Each number is 500 + 40 x the weight over the matrix's rms, rounded and kept within 0 to 999. Layers, rows and columns count from 0. Numbers have three digits each.

# layer 6 attention key, 256x384, rms 0.122, rows 118-127, columns 128-255
510552451464481481532477390554538453589580519484488642513505494436490506527501441389584424531462543453512559517492531557582497434537496572575547418524461527514501456442459501554515444548515599535443489474508511482472493599587478403545514501461529426521535463465520584470468463479457433494483556517481467524463505463491446504481554493486498514565525484477538426575418518426519438449531
457370516553495375448638435475428567568413413536478437606522481489533460585527520482532662539515417576442433480408485509399531529512467465555495562492516587495589441451473517454425447496471498552504498514464497445549475473571436536503460487426480503426553449477419498524467555474454500490456561442504542511486458495575499461496578496525530409468538523508493562407521540549545539504496
457529492569468505507439483527454492495487509466597436529507536451617489594515483521587463423493581423502440494513415564479536482483491547441451518573551565476470470511501431581558544437445520338507468413555461501462531461516546443457573489481463515587521450424570445488557514502523518526558526533517491497579496509515461472493556546505502519416488461520519491419502476579562504466536
419468491509477416461542598497569427445484488503474475501526526480480480405508441495557503457406495469497434445523502434594502500503441587467593471408601518569411563507615599469459482469475480601459437503473400546481535506429487419481491551553484526499509538502506447466463420454507456508432538438419501529487484454514476564456463496484470418521521489536536496557556528482490459545480
496498536471488533534469497452477448480480597549605560514477476477436433501474541493518499536593415437566462493430384533507506495545483579523517523601473578491525512470513495510499466495454562521476553472558440502466463497480442499474496525530478528511494498543458526486448524432488476500460476517455536511474422471596587525585485491530434443476532517537502496497439537528458546441471
518548521543466524427504522542507551474450595451523550506520499480513508456478517531479453399458551482498438457477478513469442495438578493448546567418563531575623537458510417500432536484444547511470556605486466491467484420563502539468422535470500480459491562504485483449470483587436422525531440537491508581480529549588587549445563444582528474457526413487457539477525531458624486511413
536526514548515442458517446550497481407522414453520541488486474545533490495529435528537518501437462545492409454570457548454461463454444478531520526551523406560557460518492475530441514497563454496628520470576468556479505488513493465488486410518476464505433529498503454527520500462490500449468534459481477425478462505440379481491478433574437539514469514526504477526595487501634494491526
477547519481525531561517508496495523555446512586433578417549475488578463516476459557450506527562402529493553513467425490446495484506454425563494493453443502601490482515507488466453458488507548510528482457549523489571496401486522526475488488466428423545499511459521536486478463610521459464458512446496530527555477511564583438442476436471555417503536545427422499550520577448516512537443
474452433493482565490549442451437472556534550480581432512431416535523517498479462496521483537575527533473499436456573519508509517451617553497539488426461453526502533499522652405405496417500442474486585474570457444531465474413506526562487508485440517562478519459509502471490410558498487521482505470510522461443547477505494493431506517463428532534513500546450509480417596496527498585457
472560446588528504474517543554572549514472481550526466488512502501498443518590524445486464471474462467432438515474548498412489416441496625532535513522535435478534533518488502516496456612538478486531440512513467529538497456514459582485527437500484526536452495563555450513573561482467483505422509448535541529492508481541602528480506455526526456568524487386553514505442465529484540474505
# layer 6 attention query, 256x384, rms 0.117, rows 119-127, columns 128-255
388479491537473433500588427437466470416488480543451491548473491444527475467537504423420566522522435653457513424448542558478475550578485497469495548550522558531565534467492553484490508468420478537501560545540502482527492456561503480454443525531524517376476523549405513495517473510405468563433519445460561467421568523598506484585550501492549402439522490469424606449498499557524526582606
606425463484471494455499476577564517458511596462527446532447492417585509478514504528473485419352506448500501555551465504530535553471468476522460521525485564498520545473499551452547460412477493454597386502535505511514497403487544460422419482427461561490467504455530443468446427523461486518537567519479467536444538529454524388448471569517491499478456454477546635483571476468671429578512
391395577443520523538516426491441490520422401499536492449557501473479507430536533514476467588534453408525430496478410475590558527462476476459561521519585519525423451467500547489434541514500588519555535527552460493473471561458525442484522508525513435482455526522614476473541464500471458500366528499422552560553546468593579564541481480587492435513491497529552536478487424463422579472492
475620534486492453545437547352488496486572505537625527451501432528412472444500468501554470564512486458543553572434426567464517490510516461415455490466494500515406490515480519512567512620500528497486577513571369500517450408510542448498558559541531498505496451521507480498497479455443517535548478520425445484511490526532584543541497526444456488447575403539412572535478490444423473506475
543466490446539451461480453508483563487542516508453521520454533480509504443435516531449540479518529544460472547484375505478539465457550615402464518453530511546536452423449504493441543555540533434465592501518465535475484468565518566596475481532561462456522564439528447498478486519446464503480529542492456497530545491553501505499584534563590454531568498551545444446531533450499542501470
509455488493503482553486550554500422431475558437515561456588470533531497454491498471512527502431498605516566444543478477511504538489445499454531498539571456497540431543548436500540471529536458418568569591466492470471452551471423452508437465487436444477483435472446508489463528440531435574547496486503543491497483429463459526475513441506490519509515511522495499508512496502601535483474
489502574461469488483535491522387485547482510640501527512488479464552530463492455569464452516448419448538594477483414428365553519502560552540518496477446475572509443447516495554326424552563529465542437560589482585488442595495545478544419486479538444488417549480523540475526533514378455522553553474445590547394538461523501545488527543546429461526468574386471518447493539586494475465525
476453475518519501516534490508469419543475517535512490535379484545552431474485462478546447537615411494524472485539542560551460477469498540503541437491502502491446444570566576468501489458491464447565603467539538464485483433415528528508440512509459540596525467475513476428499430532485471490465505531507473488471497420551521524499422509525518463455530515516398526392473547453469508501473
501531501488445495550487483584494579613463431503584475456510461523456394443539475446454461520409521451485468570470529495490553518487544397503594517593499484483516540474467493495485555534504475496505518473480476525515499536515453534524513466551510508546551508486398466509508448494562509576468434557528527491540553374532430555446450422487484410449535449459565535615500440501487500466478
# layer 6 attention value, 256x384, rms 0.173, rows 64-108, columns 128-255
498421456482477526480531527527522468528505550559493513501531489509476558530447426523515416533497521454499527514502527501492509536536533517459452520475491535517557481533485489471504547467483535539543496464465513560455523495524482521571520455466455569492452499487479553477527455506463562513496410546536579550507499475491495481493482444481529517483506513465470496506512484416552486522504
483446473497510448480513475550529477497511493553521530508478436475523504470484486473526523461507504493464484526522467450511447530556509484506537493445517513468510488545485480507564535564553475499539454512481554552552494471466559477510538525501461506467482451542482473506510499522446530508556494501515501565585494565436541508493456502459508459463472505417529489496500495498445529530500
519517538547533491478543558518542517474524495528427544521551489567491526459490486479502477522536519499491488508489463487565498492537445507468503430507483456520446539518562460503504461420529532471560513534485454493574534534531535471500482537488492492520492525488547565485481490513529448541468541474490500464443419473515519543519501511470448522508501530488474463522461458502526441491484
545491501513459565490513455439481498532470518506456456490491489501517516505569552526460455517529468479494468532450502471535452501546463472464525497491474468495469480562440444538473460526534474485500484487459515469443526457475479499510508510470529527530510546510490509496500506484525476543537476511478502482494489519526494465478508489497475487483524510442481485481499502481551517538552
518554491521511480490439461441469455482492518495484531514529581497512561460461524484537452521525485469496489540455475451540438525568466494492474506546512441433513517539460477509456527520524527574471522501527528486465481562476540472545589506441489490469514517475475468509499506501491507477525519474484518543482491521535496489505511546436489502478543540516476534512477479559552551483529
514504418463488492547507518544469471536527566455514502519536559505482473455431544477502463497525450488509505529503572551505550526549508451446515533488468505488462542536410471481480475533487498450511496478470469500545516492491523508569489439493466541484484502466491533429462505477517580561527526429542492554524503457463493511550490453515498482506521520462446464445487528474545549546502
529514513519494505521526517528533504494510456407522463491491501543505505490464490513477505498446477513450439438455447530449529573491493493564543478522532475521474491504466540556475479509562460509461495502484475443530448469572454550491544511513443531463508450474554557538486546516542510457497594536448451466547486491536537505453474530521465480470480524556504459495525490545522490477446
508457447514495515506537472464519495452528555525465497580488476521496533463426452553569496503475480444498530543529509474459440477516543521462522582494497474493536490554515472529449538492509497502458496474529543453531498481511501496581539483522542501477453531461468503452568446496435508486464555503484497489592522505508485485572471547480517518492488504506454556577531481423557424529534
518493483500533475490469575533511455460485477513493463589515500498493527534514508433456503446467495510467536515501535472566519463521571483505533519472476529528530500493463454506464384549570489485531490541525522478509456510505465517500491450498523457512525541456506491516459556514520491547478454465513494487483525428501457438533523500521499504450492485486545464508456543483513487485498
565569533471539536419544480502566495465529535479460519545549513527536567503492484486465483502493536517456436502433510574497514511442528530447515533469455511509491548489512590468478495545502460509507547514460447483551492526491528508522505499415508535553488502571427552440518462484427484547493451605439479548508507432482524464506517487528482480509486464522556477457423491662589573531534
513459513507530512520443468502494514462454520479520519489497469489490520487457536533529538487517491493508546570480492522494512471503543515485517434434559483467540546470475476515469578483581507493483493462527503505479517568472534502455566487550474482484493546480518484565517541496433495546463506458502455497465431518555445540597487591468479422555527499507534501500555494481538474448495
506512580494512482485548483521463522502533430497531460516494499462520490524551512500521494497499495479494511505469557449476493498489500513469481489481522459479493510478482492496430417522446444538505560542523472457536468399485574519525492487546532528574544443490510516554478502476434500499518516464469490477487490488496478495479515553458507458565432519447516449487462546518502524499515
478542480512438553497510485477522533417467451432516509475464566504537554537486513499510546521548504532519521524501494506482486475497491516556528553503503460490480511547516517493502577531464484507474556415469508501462527486511472517489514477451534449476491531560503488492472513481501435460456468468511516535490500481477515513464448461493534463484459489489467532497518553502494499561519
493511444513512465502462551562572515491400524531525468467456517531568498479495530489502519483451512554499489496561492549464518473491474509571536519471517513504495534441498530540534464497483520509453476430535504495450519474496436472476479511428483552534465597468502505477521432507488474498454499481544521487589527512495475518522540514526543492605519527524465490475524537508562436501505
518536468532403429494492435493463439511546495493474508481519498558456571545483463515485547537514497529561449515487491470480499506488496515513509496497457459483540485488541454453464504507468478516529508508471525557421461544549452480501504474513446473487492523481512568476499436474502489542548459577458505505476478502545539545497555523526478483490502479504482470513425502511515508479474
505479539488510530551469521480479531487511553557581477510531505506478534503484513522509496489414506463493456535482439532505572558478535500534508488436538467474501489522561506495534532477517514548527531511475492497536515484519535490508500474501486453457503528462517427516461466499423443512492479545484439452504471467487529529517507489490470512463448468507498554492500563478508475487506
533530539485503527449436432445493498462499509542485497517516474513533494489514463483515473489467481542506596571493452463504446570582531531486486573505534561461481473488504445512523481467507486498470552497570483506551462503454505504535488468535509498517522507531503503514459467515445442521520539459541506435492531546473482516490505586558493491477526529454453487478593495523525583540490
505565515552539505491507498439519477547513514558428541494483448526459556497444499496470517533557544481493529504503493495463545504520549490517533503503433498554531513525501484488516503489458547525448534447499522492531490465502526554509465517478568511472525469518422509465523484553480534551526504535494452485517537513526520570528493451548519549536551473539539524559473491526547469419543
568516479484505468568530447473487526481495502497490566506581526492466502473504497437463501567517494562489514526519495457518496496485508484496502551480495476534506502492491530478493512511507493468521520431552545439521461556494566509505488516510487468481513473435538499480500495531452494459487492535505483511488521520572510488497517486519458554541485517513539490503549487503512490455546
451521505502495524509463538532527532514494509511477440488467520446476458478531459469510516515512446522549464535491499435496511473484492511411477475465546528564531458503465467489493499475497462463466533512409460491488495500523539541490455481520455582443522526483515465522517500482486375496434539517476517473487492498521386497492524522474561522508517482566555461503466501523460483539499
522466488514494550507474518442495494498485463563450528546598515512510547504502517491482465500495527522552465514501538525477493533474448478480529515521474517519527494511458466537494482515499530487461474571470471505480560467518510495507481438536518540454511521511511548465499417513507470514481499488500483560483505494501572459485520483567496484466501465467453484514462495527512506540499
488482490482548477460502526476554483489451476442529472484470453444447475503529455453416519484482477571546490479482484501478532499495483516496464469537536463498472567504478486493470502500463484451561474502548538478505473475457506508465463512484432465539468528511472496484530475479525529457517517522492484499536489510529468478501465500482564527507498479479433525555515597492472440485489
528529459471492497473467502526536441526483557426480517424535496517531504462481446552436474563525497468497531500535505511490523540469485489516506456517493518545480457535563519431528526481532501489543549556498530568481453521444512552484510526460502591522522532457536503500491500464525436546480538554472446520519523530477516513498535471509460509515481528495524440505529472479513491542468
526536552486511511479496498483499466512516548477580476500536463458511522535522490450485480507527499536487494503496513479527487505490476521494461466462531484467477467486467463455524552479496475539533517560536481492470559447508522468496533506487488513491542511479486459455490531485499519466433535476473451454539512463491478484505571481517530491481489490519523508538525527498501518484552
523503518523504437550454501457542553491533574513494528472479468562569518445474583466471500505467444502447491421461495552484517519491505466559452516516455510584465473497556556476504493512468506518495450563508468493520509486573506542518546516538514504456443478480503504534518491477526494493549501452440554593496544515466550514503535477520451549461517482474445537586488529359494519533607
546462426553541459518486539485486481521527471419477514524494541511501499581539484492502510494507497487508494491422491485487521444540511503467479539521510459478530504483558552453528594437488524545496506476487506565462497553510452453514459484439466432578496475557503531441464478537539493573551497520525538527460537501483456500483499444555559475461504496457472513497464494540499558540511
501438474498468461513517522507493505538526521487500506506536474501537491478456521530491518488523604519483506513516517470529490549431509484549443478521518518513535513521527556482468517463461524514525526478554510537516434476508486511494440518490457456451490483449507530518514532502447522463530424510545500507470541537516495507599461509478446452553500515523441458467519458487538543575484
550506435500472530505504521496461483507499493497508484498574492505523513492466554519498511515519504476463493469411523549520451522518507483516507529506446514576534529465486492502508432533495510446501513547516479587500432464463506505504500488500565490438526463525486501504467457481492541547555542451457433466517533477458470485434510469550477551478475497573439518480380538559557496473571
513512548523493417544498480427477461518488531508519466517509497426533463491516476480479512487495543519510479502457478525495491483493524520535490503497473514511489495507474458502513422468471525458515459514552515476521500490505574483465545490509460508503513470476520430523486507520545472485482456504495540569537493533550522427514486549483511483497450520498505378535468504551498436492487
481460473536443519514497499502566572437473493550513493521449481468580464510496531531474479489416413474598584460518522510526475440471448524491461449493558510546497463471541491457543562417526535450461488531445559529519562562461483544474493471505470526572450394487514410570510512494464503446474528535497426476540507506503523522499489514397542478527483512524540493497584440516520506513503
498534516466502427562503586524520558514507523476508477474528484452494423531488417476457451510462484505439484508535482472534497454526414490436464455492466540564494477484566485470477537438478551518501518503549470492478539477479419488528482420536451550471522520543514464514508434470512508493474478483485496488537447485501409559402557551435537542537483509570475576491540524563469526498448
487554469508525513473452490541467489472533520473447525527494481551494479537554506452454453453535500402525529500480562488488502511503491458490454464517486473469525523520485516492577505485488517488480467485519477477497467484512474512481509478495475561453510549508579538477498535515502489495507511501492515475523534517457495525448471460496553480406486491540527578474482484438491487437504
471490505508491468512532558509513528464492504501473552519531458536499526533498424534492529487493549510501492541469428511539488541443533520499503560560483518518548503504497521477491451507439515491435523516508522512512509510519489533478499580475565519472451500501483520449543475525488528529504517513469508545486456543514545542438527490530502511528565484496465500523491496543433507526513
496449539531491507472485498479563519494509476509520538492475460526522496518532497438479513522523489490520495466527471488521518477489463502467515545499522531513550474487514465518490518466451485525507495490521544425528475491546458505495554495487512480504510442527496533467488512471484489493535516512465498492517529552539462518516440507516485484446504546444523499487520455548525489508558
498500525503510516464483508512499506497432448518490495508516516461510505484522452522434540510544436486516499537468467502501457495472527470466541511574410536460478539483478613486498534513444500514519526478503446477539497411486532518532508520544527546546484575470468491453448541486532514508503516492472479514457499494531598528502552447505522478492524435506467448466531566516536521477409
521563542540551510528530474507523542498511513521515428492512502453489512550536531483510500532486451489487512514447504463499478478469505485507524442475584504515477520490498563516413545481518464526539569559525487491508543570468525517466468474557500528463466495515489493476457522529497481509405505499515530505498489530469468498494502556541474545463460559476507471490508504488468489517497
523492482476561480548546500518536486447545482445557435482527518523457493503518485498450543540558444552497496512568487490505515467491489495540490458549570524454470440533440439474499534476501483532475482552514433445537439485448507460492567493498504491496535530486524485552507499499562443560472509510507457462499518545525462500504459428554503553458514501504463439493538505473552482516517
501541419468517495575500507474428458535500483575465514512528501533488487440532438497362525435455468508532518523534480482492430474504461487491519464529459538491478499509501518478515430533489512495440493562447442523444477570489460526506521395480563489454546503520510444534441465511507488520535565482395519540424514499464496420468460505522489525452479481504501521483418516601514484485457
512517433500549559505501423486458492500455451526521503530495478434446502527564420486460522466485487533508493428457520590537476502481476503488497488546571536518499509521554574539495506480523500488485508423498453498510447435499516527479429439460550510471543618497490460528486521491520469496527466494380490562455501476504494513508467493498459477456485500506479502523485521501437492529494
537534444513467494533499543454401515482479492452434536552571474584528568517550513521523520494490519513445507526482473517487556500522473490536519542491451497534460560501530494476523492493525519508515464521530448493552469588498541528544472451534451528495506498572497521520499555527521516543490525468477519547527510494497488524484502518484511495482532531526500478538498468518495573489491
432465506499448534443540516485519509428509494496488474563473508509494499487512507517478508486505472492489505491560493465449506500462480530558555518489506526538529479517501510422546521486491525518460479480529507412542520501514499539478456500482461566509482471524522513494552534508503525528527530498542516466510444515554490448459507554479477469465443492523526470528535555490521564583483
512560556476483496500489487471422477519466556493532482503471500528480537423581466510559562543475503478478484541478503480508490501501486457435480542533481507430511428499474510494453491498531494505493467549516479501486445485557498506536478443523530551465490526523493465543459481453491505487505471514510444473500439501468386508498470516521474518434438534531519378482488505471527503499488
535536515482487506472437465498499522568524596496492482507521500510490490485463507547437482508534493496535472524509509470531517474469483445512484506458498544492495447536471536554467503505499506467595497420521436438529504479519526494484542455481502429504478424546532548528520507530470495489530482490502509497527513532529521545446520496454488401494531480476526465480530499519520497522552
506527429443454511538481447525442457572514554517470498520577516501472529532483443548557521551452510534555546503462532533529553480534489527512478478468536470472581469457465542598575534484502462505474521503482450552520517570481461530530547493466398431534485529444450503460504467512561528519468452511474520552505561447490439508510499498541519547487561505531478469565452445466461510489468
551490469521491453561472476493467450514520551460476547487548471436472507483543515538485479496539516557478500509480536520445487512503523487536536493480434494516522476493431544477484485550488491510528526521463477527436446508500497500522480468537551517472509580517486525479487514525553463571496526455507510549491551445535541473475499515544487508487507499529491535550429476481527515549532
# layer 6 attention output (transposed), 256x384, rms 0.221, rows 64-108, columns 128-255
462544490540454479468515432439552507554528527459498475509505498449577501492524615512489532423485468453487532522522472514495466531497429552499506515480518581505463501522578466347539505527545426468473421500541442487523509526438513480454474511467515507523566465504506501500499486575526460544501495467456513436532502464455407498574519520525532451475507457455514569475449524508536525452543
519562518496505468528524606457477411582522549547533465470520537516498497495472518495489411485502531393503520552536461515528519517545483519496537478463520537569418523505567516499539507494519513525514462499554473425508506569427470511455516542495556505528546503434473578490448504454455466519479495546528506518463503499556443531467532481469528501488489462522522451548518543520493479468419
519455509479517482459498438503479458493513519465431438527544478472493481524504433520577608477491448546520552510489564485460526490479533493521511420592493505453558532429480514453477484574537552518516443530464512487517551514515513418495491497485497560484516475551452447475521563484535578484478492513511471533569547550531525460468473536503478538513499478508519501494504492567526501531578
503462455466490514498505480512509532562548514422541533563535529468478556447453472476448540535533518536516526463519561491504551501496519549472498477570526504507546510450581498413532463497537517453480516568486486488532446498534538489512533554474496478484543461562534502496464512484486513464490531503470495482431522463534544497501530404493579477437517428467483485493478487552525486535466
484524473443538458445545425568507549495512435478500509524503498533539463464486525568474527551558544560488492453496502463437558443454542519433481540451491530582442500477543506511572524483506505536507455449512500502567435422522497512469468440577552518533410553516484512534541524504440484530438520490491510556498495509473500590485528551529502516498510453573506514488485458533466501508493
534505501469470533482463424437500533382491547499514473539419506401473516470468453517486523533534445532490527549468473460512512506495543399484543498510625482546487505489515487510424532554518525501456479496441487492474501447429510475474467533550504495555452509483498508522484443496542549490507524546443581467474538486409494476551528522493454479482456510466577604534485486547505455512580
531510449480530425499421550558478482441525509477485510546573531516452498549532492509533528424413513477544459544531552510508496463497454506475480477513423516407506502442494552514481528415395529485546510446520511538472535431410460536492481519474559530501495532504515464475488560536471501523426489493558446441566564522509538502571460431420479422478523452526459510495517508527608503543499
472535445537518449476432537496531565588547495468462444454490530518500577511511558472544537523590436502559459523446514504433558499508484472501462559449474503431551501498430526500486468483518510470559484472436453573516462461460520499470539585544494502526579426552505476507453496514493544570488452444472519521421520490500484489435495490487495533536498523505475528439490470517488514549457
460530514497401466491545544499461479471493481520462490489496474507509486460549480477507499433490465552475455526467457537495562569461526498458487491499533443559428471523528541519468478532592478460522486496537466461497496454525450546500410542518448523505480533470470466503493457560533565578473452482480481543396471491576550486444504521537502490505529503450528553571457506476477485487546
521453512510451554572488461458467598493465541543501487533480464481563481503529495567464476551482506512593478485456424432544506446554494392520551540506496470474495489494497427519560464499455594541586388569508496534488511533479549492535484536483522536552559553536532544549522495515523444507607483534441534516541471537515480502518554501530494564508460443547438538501528496514538524485463
435535457508578390478556514535464568491501467487532552482469526545460525481488464506500432581440473405493542437548554502497514474511535484527476500517455494467506441517546478457525480457488436548475487520482501498490491393567438405496534467542489458563461478495393436481496546479517486494517446575511496511522538482498537419471502475504504521467548497497458485505484501511489457573436
477476429489436538535513492556527514530539498453491486560541512569476498552527506474526510464436556532448519524512468521478536506522512442507527480478509560486520460477530445535510487519530473459534486459429545527471455535564491518536436442404533447461500470451515465485572499466551467469492518495568534563471516520551456528477558469589529529521481453516527559471510459466555513615496
553479491443553478491486503471510509527497454535480523529538506481450498456460533482526460518543476537530505536442517454488524477428469514478540501475438553508422443458536437518453515443480524557497442499495475441512470547484486544610498537517481475547512529475520495473546494439436573411511485470493485524472448533468512551544457548480559410453542535527517494457468471471420466440499
545469498534503524488516427440531512490556453564483537509545487436510480485528429502533444529477409481469512507471540543507453526475557497486437515488445515519522518522522508519498515530535448486471499495524534471464514531515552478503567541469412514520501526607530519476536464443462544496496472535501529448498482514504531480464557541480500546492486489519515524475484478478547519559530
455507537480556510493498514471532501516476506521522446505521481486540494540516522506465511512438567465470550511495494502489512498517484449519516538502464527505436504523480489549557492489560496467535538585500515503535484472524488524518553527479520519496462487563475468527454555483509511519454481472466516472428548457471517402571420483529449502497516519452546499503488464497484493495539
461507481539520500470513517559568501439437469501457465498485505585503511469490494500510559598493500559499536454484530448430484459506481486545542490512420527513540482469479486508482495460568563504504625503564502537528509478538479524419530529468508473465526495568489488516499534531509517460536472494519506423474530535511513410479470481519562492488494485484539531579473490525523533509508
507432528481528461511559526503504484430494497527517454431557489503501484484523460439486518510482491535471438503449466496517503519541503443533456504464470527511524466463450579492503539445553461479489505488399567540591543491530490450445540453512512503518466501561473491490551472506588502523502484499526502538483409545504488569501592544482459477480499512499512548415488509531442478445532
584486592497497464467450476498507495569485431400588528482473503537469474511552468503492412472445432485527431433517444529543506489497517409532500522533483515458439478478505481503491536461505512487554451495461437513532537575448503481499514482613494511519433481504479488509464502532551471503560499442491541506498468495460449442391482466525547507511504531476531500446475491511445497549517
464518526482564509509494508529587514422503524421505479469410497517526531514460468561536534476494536481519464500442538469502520508518474590451552469510488566514501493517467467504536483462451497502468523526461412526501508433538513441419461548540541468476536491558483508519519405452533503501531511523558463554513507486442474461519415547501514482488485451520513547492494529479509528474616
390499504504565515503501528502525541479526490459516515536509553483484475523498543457514484540463547448523524463495546491562507542578461403498508457478533468473513398549517512531473490493496492503476515462489484462539515474455423487535464419460507462516537449498502507466512524499473560501506486540590506502521479491551491453485501498610466552488518516496522494412478496454493516407570
599511478481458495498508546534479472477507572406490512508487480530559542537514534518454530491536523522477535490546409440515579465504549544500533470525526503498450463465532522462509479474520419500481497486511477508523478498565497536455503463464497469448485418507549520479493542559551525534471478502469513505494506499437463529454442499457517538519517551497475547470487530541571487526488
522548490480454534488564451537508500478540441536496527483515485506573514531513482496539405509478546465484505475481495484522529450525564446483551552484457575575563480564535503531561495478485462490482510471535535524484486537476513515504455484491447506445523417453506431489374537507481542545475522496527495501427476534497524500605535426477486513574528565456511511414487507508441511531531
494544503552503450483505526576562471555460554632571495527453516531514503489477514439532516494471502563505560489508518461477469525520496431491544536540485535449528486469481473527531520565466433518557479494461476546506499540530450539443472528544496524530467475559540501460538510450474561521502428465516510483434546492445518478518519550490526540472512549472423510515494494486554542547547
508476490502530540488473491493475450470504500511444558533494523544467563488493488472497484515475564482507463476449502590475531478502524446489482421424451501522460521476543541579521506518471481523499453555522501508532428498488552520446504564563572505516454494550497492494524494519445489489453536501544479486551530540444568579541505438521458513498549541400548502503489438505474436534452
507543401546546525457477513477453493496501482482559492523452519484491511479495519488549397517505533523540520494554491547479538530502595510559469473545575520472541519519456539495561512471481512508465542482501537507490500454492479523419525501506557511548572477468478526480415514473555574551554492529494500465470482544431469480478505525468485471441562479523513556530471488491401505559429
514509502456476495491504474439466481571500496467531491447575496507512497490493500570471463504528530558543496481513533544426525510475468494541505403536515522558471506471520427482522457547554525528530522468525470509481520500454536440536456490592523526473439498439531560472505483565457563533494472496376518478423486538512557552559508517533452483487465505518532541493512496472456393567528
438482522458442462493486471484461472553505446502572446526498470518459498521504539486550528490569475472486576479498447483457513496542525507468505534439434521473459451433475498535509490487528510498472535539519503446477559468465541438492473500505538468461450504528510505460495476483516480490529534439455540537490512513549518447508456521546459506582467536508528527490532519544501554484545
511587507529544533520555438556471517459459546500522500513450501465522527460567463451520487502478572437495486525497472573601468522457477466463510479554503497543518492527397499448523472516520547557527476507511515475510452537583487555514470555544454505490536472541527494507469484528459521570506459508481480563524451483452468491449531448539482491471513473448607486520472468519529586537457
491560533456517540556483522531546568462505480455499508506544456611448510524490524534506519527496495577464481453444501487577465474477532519469496538499466576510563554499519503501428509470508541505509501532569475484467487486500514512559510545486461491496596521500467546487555530472457516502475559484528496489500509470438441554548674512465485521592563558497477576470523532530543506497470
518587521492587503511441460400525581528538503508511487479384520438568475481548488474563519475496449533423442528511539541454522473496482396472460502515478496448540497510529659535503489505500500525506520485548439507487514428554505453457503455526497463518494521532516494482472498522474475491501550533549527469473466442567462461559532525520461484523501505528462539503454518565403534575545
570487475564503590486482490442473453458512508476450494575455522537552484516517475479546521468498472533498485530483483518470539527526476549531512467458565481485537505491416485504472466566540540502500528501554496518579514446548566529468443432478507440543474497481483527450465504485456514449439574483558502510520547506421542443495477518542440463485524475444540524439547462524524511517582
451453534478540469507551558521502479537493483541563517503486509478481554484493539534520562527471515559532485512498458511436539533515493486525452465521534478528477458430536493476466504529491559498490534437537471427543512555514469537442448553577508480450504493456519580517474539487425460478494513498523514487468556492506549466508487505495455530492538503529474524511499459524541557552585
530514493528518497523487433438496501539455478452476537522598462477519527523464480465504488491523455578476471454486545452515477475537457441470446499490506482444499520494518467511482494482546457441529475496447498521527425470448511437502481435373469468560600455476420565534503540533549532487544494546481457477480543490485480480523430500487517520434425450525544487559536494493445447460458
543500439498513443506538532426480471530459486558467465478485500490510476503516466498498482545466494535479532494511532481497515501517511551576505429470507472489533509554508495482497510456541523501503433529486495500467540538551547481468492500504481517478516469540452469455566476494501506491491490476552535546462500541533546516543550484527550463520495448526462515545482473505466511455513
524481505480510480571571425498530496547566527457534500504464458537466531499490531455501443482512508418464559509474546489536504476453538502505449507518560517438427502481487507534539454518617521483478481545443556475541491528505466519472559484517496501560530512524553480504541518544530484460494544486487479483514448486465481548454439550504480548503496530458472476532525471523505544439481
462452525516477528527480475499466482502528522513527466503452503580526530462507505549499528542493574476523469539561485451497544494411484500519411475559546572475479460541515499503512442504487484478475531493483542544483498481537491506473528501434481513555497503469480462437535510460474489436535536497484455511514449528518541505506516527559450505530455524512453522545434480462482536506518
576503495518481505499492453574485463472524527525422533460526490504518480494464530488470543541487514502510566467530503462435468447519473552525448421482483487511459493470520545470520488495469511471522461490504489464491547454453471576477412493516513484540528514530512490488473500470470551496593531483444478584497542453558498504515549520497464481545503554517513496460503511573408447439562
578524571480480492478503506522552509499538520483476497466411432516480516486492483488430495565518495473482499498553508490464497530505548527498488501495521481516488504486521432472542492441522555564557530455556468472538564442501433491576439503541495593509514501522495497476473521479505552542488496510510485536512490519501544527518453486563455512433507436450558491485467500522541434488549
510469472451484496456503551566382488490542519509534474578441502517538471474500430438518527483447543535485522496505520440563465505463580519500522513489533560494491449567513453514516431496492502491557478487469477475484509481531513561467378449547451461526521501497531504490465418535523480521561498495470527489455532469534501537529435527487473488504495450552491472480449540503579589470507
522479492515563437477525466396465508534542503512455464480547512455424564497473498507539501437481481500508487483449499548523514499510531556546478453522482497455444443523486476504464495445537509485500520581447446499493495370479508474511537512486498520528484508496445561467449463512491475486474510409449550462533455509420517411507469548514480486563475508546535486470467505475553436517450
541508471492519489570478496457528539541513492488510504507515515495434504509507523438489529478470559517531480535518484503531537494502436383433475485494475438450495499490480526557510500511554500469463416515461494486480525475537497524419520493484460542465532483472465415527492480509498505499501443498454520551522495496457557555498526402486474549490468406479523493463515461432571496437547
426472520501539604515470550548549538526521475472512448463525421464520475507498539431508487525459490479586438494464546454493507443448523469484533485471538565523590523553485532445489525497504443554534567419478521511519494491527453532440514472522486481495478466442501452451534493518444457525466522458534503521576550490510595508494504492560488470534492451506516532504480558511510545536436
499535430437502434566476473542493526524479467502538524554443519478463512503519469529495504485533531591456541479458529499532545497504597439453468542512521461489517549502487511430540509563445490515459521430523533492499525582522455534524510484489570525543549499454449451485580530470491453474476501490475515531508473447503483443525466474512574545548457535523433555493509566492530548515517
480537553540427519494504495489501584486482467532471558474539526419503506479537548569486498477523510479533499529540472485500510489471549545429535514569467569471455514517468504481436545539504424463521450481553503471509512534481458479476446485532593496385474496516472494515511479516494467542582486473538481542503575487470472473555535488528480490544450515479528516476493491509585524495456
554557537521484421480521506535456508456439551522518503497531493466508515479522536517500531532465557497463476462511420495474520464574545434470508481551506524512482448531516467483485471436464469501519549518552510484546515508453552453494449493437557465497517548514473473483404472474467551485572426522475492491480586468432457493492455483471480500503529515537502506555474500492506548457506